Each number is 500 + 50 x the weight over its row's rms, rounded and kept within 0 to 999. Layers, rows and columns count from 0. Numbers have three digits each. The size before them is the row's rms in percent of the matrix's.

# layer 6 attention output (transposed), 192x256, rms 0.0957, rows 95-127, columns 128-191
094:544450467528556490461463543487530533537497502512498449576473475543552472522470438512578447486528552424534435414486512500422511492442448511462588549390521488441512498435459541437507548577462504
094:539440584530459528457503511539477494510337486497473538473456475459493390461491488505496491495449503534497447499538522551501521549526485472464531518550586503524499493405598573474514430513587476
091:451577478578487516533526510510413490612528507572491488535488533480524546454519501465483531432518566522549477423457528485490594469460438581492422509441490444456539485559505477555549609468576480
096:540504569426537474463489442601486524458444451527445504515395565491580552512588489473542492487515466510540459540563476488506511560464535551497572504529435521464512513521499509525548527504421415
087:460504479493497544461457534512468572449493531543566440485600472451517510539529480511488480490529475487568617450440462485554509481549450566446517411547544555491530484462466586499538463520517535
093:352391507610483494526514527568487463497502397457543478522471482498566497573498462463533505500566434485411578527532592530457495586509601516414541549515427482368514513459574563550541445506478568
096:505479516578464554537557581383620506479447554443535534532502446513497464647492495506565403492512491548393433517472515595511580456457471568548468510483576510526526497447532425471481491507509475
089:525462566556545524539522506572591499470563539460493481496529540573482486491547479510477444427397612426518414399477521529557557529531445533485588481524585494583487574404512453514456349351492434
097:526400502507564509564498554447453556488510527469442479554552434579501554535501504540634503573511529451494523535532486515435528539438514497454507474519472553549504495507471515560453430527520536
093:441499532504453509492496529512610580526491509588531518437581503541463599494439545548577513454497499515545536556549462553533517559490589543423589528478485524521548502545390482476538405484490529
098:512552489563491599514408520537469547455490510461395488425497422495560560501433518541422489474531451547486454505587480417439490515487427475475546495470558516446530512456599451579559526490423580
096:405515505461351514417378390542585429507438513622473485460550465465471357499381619550445533479540482559438500487449557499545552495440560549499491550499544532492489463563555434444456495529524555
098:497515533598499452607484411533580479441473558506530451466494500489493466518508470497511494571440515599492528513507516456512472513467483519500387513439584436533480554409483531506477458521495390
093:508552516585493476469500515551486541541511539452524543496510468497491337533475491340454448575439467526500539423454551474548523512495626587485462514438555481454472486376505453598532505548504521
086:438479537416559516447459445414458475462498462442548508468497502487513524452529425490479622529479529461444508527506479468435491611468511563519451467384517474432449472530575473555484537403400523
094:527460552517462486385419472521501383510557498469502432611403607486524497524520480557511576465462489629409498501488514518516567475543537477546504573477525544615532520485500492417422539511500511
099:525447552524455399461508511476536488383486411504513538543483441561475463446478445506508505426508534479480543445414517530505449482509450650479386490538459555529548591478514509487440530482629643
097:520519544577509605400451499523440477592515534527572450501522531571526505467535432431463496463416507571453509522456506476449297495545436473431609456439452413501481509548525509524469573478460492
103:512455509484409462424500477418547495461538467582441558467479442421459455432567448461426541484429454451546476517443549494505521481524537548559495515560579478548454519508505494477503464510450479
092:557468480506488540421539404507651573449540374420568389469474466575426595443471501458571425480507478514486461512529512524456466467522498561453428535510514530507525546448458470503505541499472521
098:540570499433460447548519484428440470506439527525544511487486598512479470436452464384450433468438476536429509493600491486476438472524491455487517534479453492634448526522497524463528424526496529
095:438583476583529489514528526449536425525557536566523489417580503444485575423536558567495503547545506543472393497618477466429526518484506557485491564534584509434465546455456478556464543497439457
103:446430486558479605575502525544527475541452441622515508466460522497475462505518513521541536549509435455446548524457511490496427514432527544534515521441494443488510560504507438518524406480499477
088:471440473427514504440503426455506492428524520549511509500452556592553555473516506590453515616624533496454507535437433476479491514479391448578592484546480530566461486598489520573477532525424414
097:553530497462470507478503567514603517515482477477479503436530567537512568428397527552609488469571479512475483479458437485522463532573639504497451515492649497552408476543595492419509526556559365
099:506481469478511569525509522581500491454530492604584537537507330503461499469474510506547521542430464530544515557467475519501352469443459493384469482440444602505554492479449489496534475527564532
097:553498459538554517432494508484486586498494464523574509432553551453526479473433550465524483438452523480563453411546459492470612444519478437437421417567474505495545455575492455413589539487584540
091:555473422469424385460481474576569436521584538593546483548520366431478548508472488479487403473511531574540515456470525480428557546526510492489518555466428467507442334546493468415470544510406507
093:520590476511519529469388546557531493481505536574618498595478537570497521506417433581385446435496505591500553527481567513466536537520483515551550526525408424408516474605594565436422394544499507
095:514530535479492484530471450400456478392563537461507496393512555577463519458439495508490455434408485467470532537545463521480485468509558511495575463567545514590573504532547438529500450513588594
092:539541438533439560421565560483612434497507480427478471545607560457469459586526479525467360462580499491506480514493527548454466475438630492512596535546535494508502478547470555496589492492486545
101:503567518507441497489528478459491477480511507468530533482543480514435562569531537512423476638466530541470547512566494417495527498485458591561462602512515480481548490450498441561484434508516530
089:524450515482558525409646492547514529461471524488562386454499529540550519499586448582481448505417513522538518512568487585437514467573520439381387555440495527582490469436498522523456462567551456
# layer 6 attention value, 192x256, rms 0.0998, rows 96-127, columns 128-191
091:457445448584638415549589427438397455457671414547467525491462512533447555480475573473538491516531473439472530510475469526421493492506498483435526528486410512579557534628550462513451416535462485
084:519452543325478548518567466449570470542549477500514480447513443465547437511434449494477517576495517491565498516478526552446520543510549458447545541536572472575556489476580523543475449490466558
092:484560457485537405510552623517544446512504549440527358417456511496512499430500467440517465584539553459428487509454483483499462516527433500598488474504521593563522509506527453533512514428559534
082:549491501473495489473466515436565515518512494514492560563518475427459556562491539606447457555481524491434527509470485399463497415445503418547464520498465478508563504522507460494416531555520430
086:543505481530499438566534480559514464564511590482598494473450467479470471532478425470495525498529384585518476546487521528502523502440506481621429454490468404553488485579434456548500526532503477
091:480532465485541530485474520485575403527568471541446524463528516506527519487536580522543559429572463454590484548474543394460434513417500586425619529526417518566496513547483550526428615510466566
094:483445463492478563488542501440450489406535539475539496570509546516541517538548386499510452450621401436509546522505528550415525495482488509526496567528476446427539462516508519459492540552447566
090:494484423474523475543541555593522498452451502470589421329421500488497492510545544531471456563473509530493499515463564610482483420538504569538504541479511456369445511576527455491448509462450457
091:530595446574543502486448428524404467354440610473557516559461455429460475462457425544482531561571426521536521562545575430554474450356512487498552519515486532442543509433535487528463566615501477
091:488432557475463431512519541452570476542489533568613443512578470551503493524460535502445520457497444440487541481507508532640495431598439482548566528540534483582465430637532573489503533453427500
094:484511482511537430520516558347487529427473494516537506504496514440572489483445482461527559486469485520530526531519589541533476500458459611488526534528444624490464449517389512560572558584490566
093:509603494452542537450480501462448449469505511494505499373507509543498528469533520437522489400458460438584496549524487383523549535443458531460525518562561575439496497529410519540548494509512538
086:483423400510514575441506496438526460573541510554430492436474501442440503421462510464505499479496417463614571481487513558522388626531485473493476558458402549564484498546516512517435466563513467
083:494515609576499568435524502598531535493527506510579571464539468460534537502440457542520426538540521629394517527549539482510446548511549545565469352525465495478481559545523446420566586529479439
091:473589413449560489564514540382449444493499511580501460455538511469422462454477553495543463459481575513414548421497540529512465495575484452525452575494460388386432436470478482566526551439525526
093:451485548458474437495475555570485502518577493472440416537562448489552445531527553537528565471595467457538532491423465488554447605486508506470543596438477466492450514462490457512592468474531469
090:489447438406439477506481479541577496486546405519427554599546471420618567505475462517441516433483549411504519531498566514501523536486497495543364493610448544499486498445595444470442464576507518
095:500544526473485478548518557509481544512459468500490449411505492504485497504438627493521518419419476582541520497488504480619513464516433460507601502537536463571511412513424475526449572541546530
086:517492528561592519534469484493404465471532472496414584453418491526462433563501518501489558542503415463625541468489544505578432454420549404548520562441561564576488443490577484540461537367430512
089:476494523531571611446486463422470570486461541474493585472529539510510558530493531474570488528505556491499524544473530495585440387513442555348369506533514445475542527557594564533497469502491509
092:474453480433492496475485472545521515509474543474554450544518484632492452492501531563534508423506581441562444489509484584513524460534508490577492430500430453433528509518446481475433417445511515
093:472523480564539378498498446541473458432455594446520483490434505550480493588491498480564544474531524498487449397498521529516491456515441492502532548503524538445505534552479563533488534535594574
083:491461520461402474514565602573509479551544527434549458493543553526450492517494488471520485518411500506523490508494585385472568397587423554482589496473582494476435478400435401429439483484524518
094:455516561431512535517498477520430473476411572461428413554483500554490538520535499588460568537463509416534541499494491461482405488472513532567517504414465510471496506478506516540515429480507562
089:418504443375517416446486554498552534577514477419490501479439536572505522489512478510513464429538507519556449442465506424495568483351418598480467516608509590367494447554549537518549498490429411
097:494545528544526410535496485453494455456402437530519462585550451496498536511473527530546542500461514500487468499466569507500478527516602536537515430457516519464473546455505515523364478563461499
084:490497464552465573584460485403355539448460514544506546451524559447491468471481498551463477476533464518543510470418531478486503473449453472574472426586535550385478560472440468457512436503616488
090:494452565501506489524482396476408531441515490461514539558570538434505447512464511595528467544491558393620555485485473487538539500581383522505469398506495429542514440491512417479598568568578444
084:494476514416444476490472491591450547456486506540489531487531484466437499526517660474523518537489552445558524481481492466379484522490513524422492556477510479509487436493440582500526467479410447
088:468486501480578520509477520440551587453558514476519413491485438480517468483491539357510545585630433565434521577489423509531549426407542465552467431519485462524497517541424466505392442458533566
093:562572462510543487444471623504502522542544491549524422515448503495542464483554574409569453442517452476514495470489479539600453469480529435494444480528532612442550504419435523517492507539502468
085:448512462479597501541462509530523480469547519472434502453499468530484539462437568477540444468568547450542488409558470536583592601399483580522512449562511467440528494542541424462412462381551422
# layer 6 attention query, 192x256, rms 0.098, rows 128-145, columns 128-191
129:537570614484495617457521487536454575478594452556544495502595487462550544490558480570524390480498500506531556473434427469503478488580500495572438529479532517474542451484489579439496524506500498
098:453523438548466431547489563442526435526378536483421535492382526563446479490485530419498602488489500537444475490523531484440498510442483482411516499488462549491417477524461427528490508468505511
092:539468474482501525471551450511455580412533466577503480443537504577489486516546485519460439496391522569530552534474433395501584452526538530440508500537494402482582518553559588491432493617457478
069:448548487441545542534470534545370511501512480490511499433584450452519524468569486515526419603489545543508510505433507405563512470525493421570567529558548502549538437432552535413491555583488523
086:498475500550610556420470420476473610416496431503539483506496451488538557487547536467520412539500525505591539573448514501534497500540469519500509528483492438476559544529537548457461531574435561
066:501551523477589517440464377559419456474564491536483563488548422431435571491487544602458470487550550463531542456430448528560540474569572518445457468517509469498486537582383518514586508443671534
083:564461457558483479517592555455530563466408582551599494511353574483574470504453548545522531512477454451440491534561440537443425523455458571496443473497493662514500578443481442491488558553474488
074:520419485450399590445557599567565521518464527499333459429474479492454488440527490485460532381518438601518423554566563598420582445520488526461488460495478620487530487477468468494475538484450589
076:563552469512500476463429521481451525488493553475378531515459524506609554485497523541446540515531463512545507464532490618494546479544383463483525479401625607485500548538516538536498517528479504
082:563466504516436440573458526472578460547493517416481503541506536537519528535520503509485545581464470459477422548549502497476530511437452505420512410502433519526526514537574439549546470563494502
086:434580517483489462506505566628533495546480517557547427413447478436449482495529514388520483519447437484453489508485518545498533386513563516588502555598517414490463472471501385520455508478486493
088:441532494460485483514463380415430486462522455555583438460512500483503528520453520473448435498506444420567525447466517447506522478504474445525455431534587474473546512506455584467560557497521469
090:429447509556404495558573557398594517544437562426526493498347504506487420433462498462522519492554459480417410512516562529552502466412583438498586520498480563512493507479511432595506497540512439
090:429549523426470547518505535407613479594565513451474577435540548490602469507476591516468570445494488414464544496554514484440504559505469521485477574460576547546500481429438463539449532457506576
096:498466418469511403422519503451531584560450470450409476488536485491538530523523533505513471527535507518519543469477498567468510457437575531444472447472471452399470572515518531525514517532501432
094:459468599517553480533458460385483504586532449513479462560457442492526518550454551523518549501530571470491503557521488452521537540515466533496435566498411559527558482551486490478477545537551537
095:549422544497427603487471561639418428509515459568473505558525509447421557401460528569450427548580483510499541440441563487511427604530483542543444505532472484514446524502493467513522625453507564
097:481501549518477581500506581462374614574528399566422503565446497453560493480533530546460486594551511545461491530499456417543584502460551490503449431393529496487515469539574537509520586487514549
# layer 6 attention key, 192x256, rms 0.0998, rows 128-144, columns 128-191
118:533481530566484520380557469520493480444588439518538392442515384426564576498549509572536467512518415420513512533404494504573439538492518494516486485519458471416540536491528551377466487492585515
076:515530493587477541437543539470448515447531407498528481508477392523451498508622546460546456530543462534449592465412501548511437440542430473507528469498496504497515501498608554485489505460508502
102:604497562442544508434507538515504453474524452577599439550491395544541472560489491509459466548475479509485542488359478507576501473511545517547494525524572475513562509499516520471516516519528477
101:579464526424529550489511452430527486384457473541448464506411477566457479571471420496488439523509522453451528482431408561494474536519567517475485508538530495531566486463471552439397506556464385
105:519478510499584551406512483525574488441544443585547466548535411483513514556559516472593466480571507471541580510450458509554534492500602512564544558482476476509470516511467549395481581539554427
083:424557493531505494496488546537481392517593459594548478514518453485481551591600433473550435461529408489439592541467537462485643508430525487629471545477404498468473450489497550411495420473523520
101:393453471476480425492553489400497502562533558429517467478502627465438484466401461491470538507508470506470434523541420577452566500454501487511520505520499529489459467545486417486491522495490494
083:510556621491445426607612486475506472446527488477511448531578530461543494517506470452510491536545506617497452549481551586459428524429491465458546525504528422574472511471526447499588578483548473
088:558539451569493491581439443455561504574425559499558444568587511498491413386562552451549523480559450472522474467569563454522449504471505557415406453522544489545416556514535471600514522577423491
093:452491489482494481520506503414501469498438498446525539512466552426509464375444535521454482465454507485536524581586504526548500542462532560473538568518574603433519499539489494567561519467445533
097:558463478526540505406520397496476510549517580511519547476563388436475499508528375523603507570576534514479439476443488507485442469468487489480481482515527488496521438484539575405451464498440546
094:551554481471501477550540553571455466421447410435449438507560485470484520502539502494484441495451552455484554460403467499535578495494551502525614514481524440543614519473470581421437509463509537
102:464553537407447496548514508559553542518494547457499497521514600437440467483416527479369529497547560478495436562477495533553518464521555487440491529454458467506425456587441552507465510488501429
143:539511499529487551413532469501465504458546478563505423525451402531503539580588461540495428433436396486564551501450512506527509500526529479519462483540530455513524546443500558336480517549523485
101:465546489482424543549512533570517636544547583490466578488480541456573434438473550477454493491458500553517432523552501481482610505468453447503448541494595526625473474520506498536487470438553463
097:503547408483515485527470484444475486490455525466489557557469585503471519497473540506512529483487556478501445545581502514519483571501410450523405556408534523447560492554536424552598521492420483
097:508465475450508462466484559525499547463520453550539499519499489471473509509457578594524457487655439502517477478455513542542449468517456517585528507544459419398618512542595549418530452489511500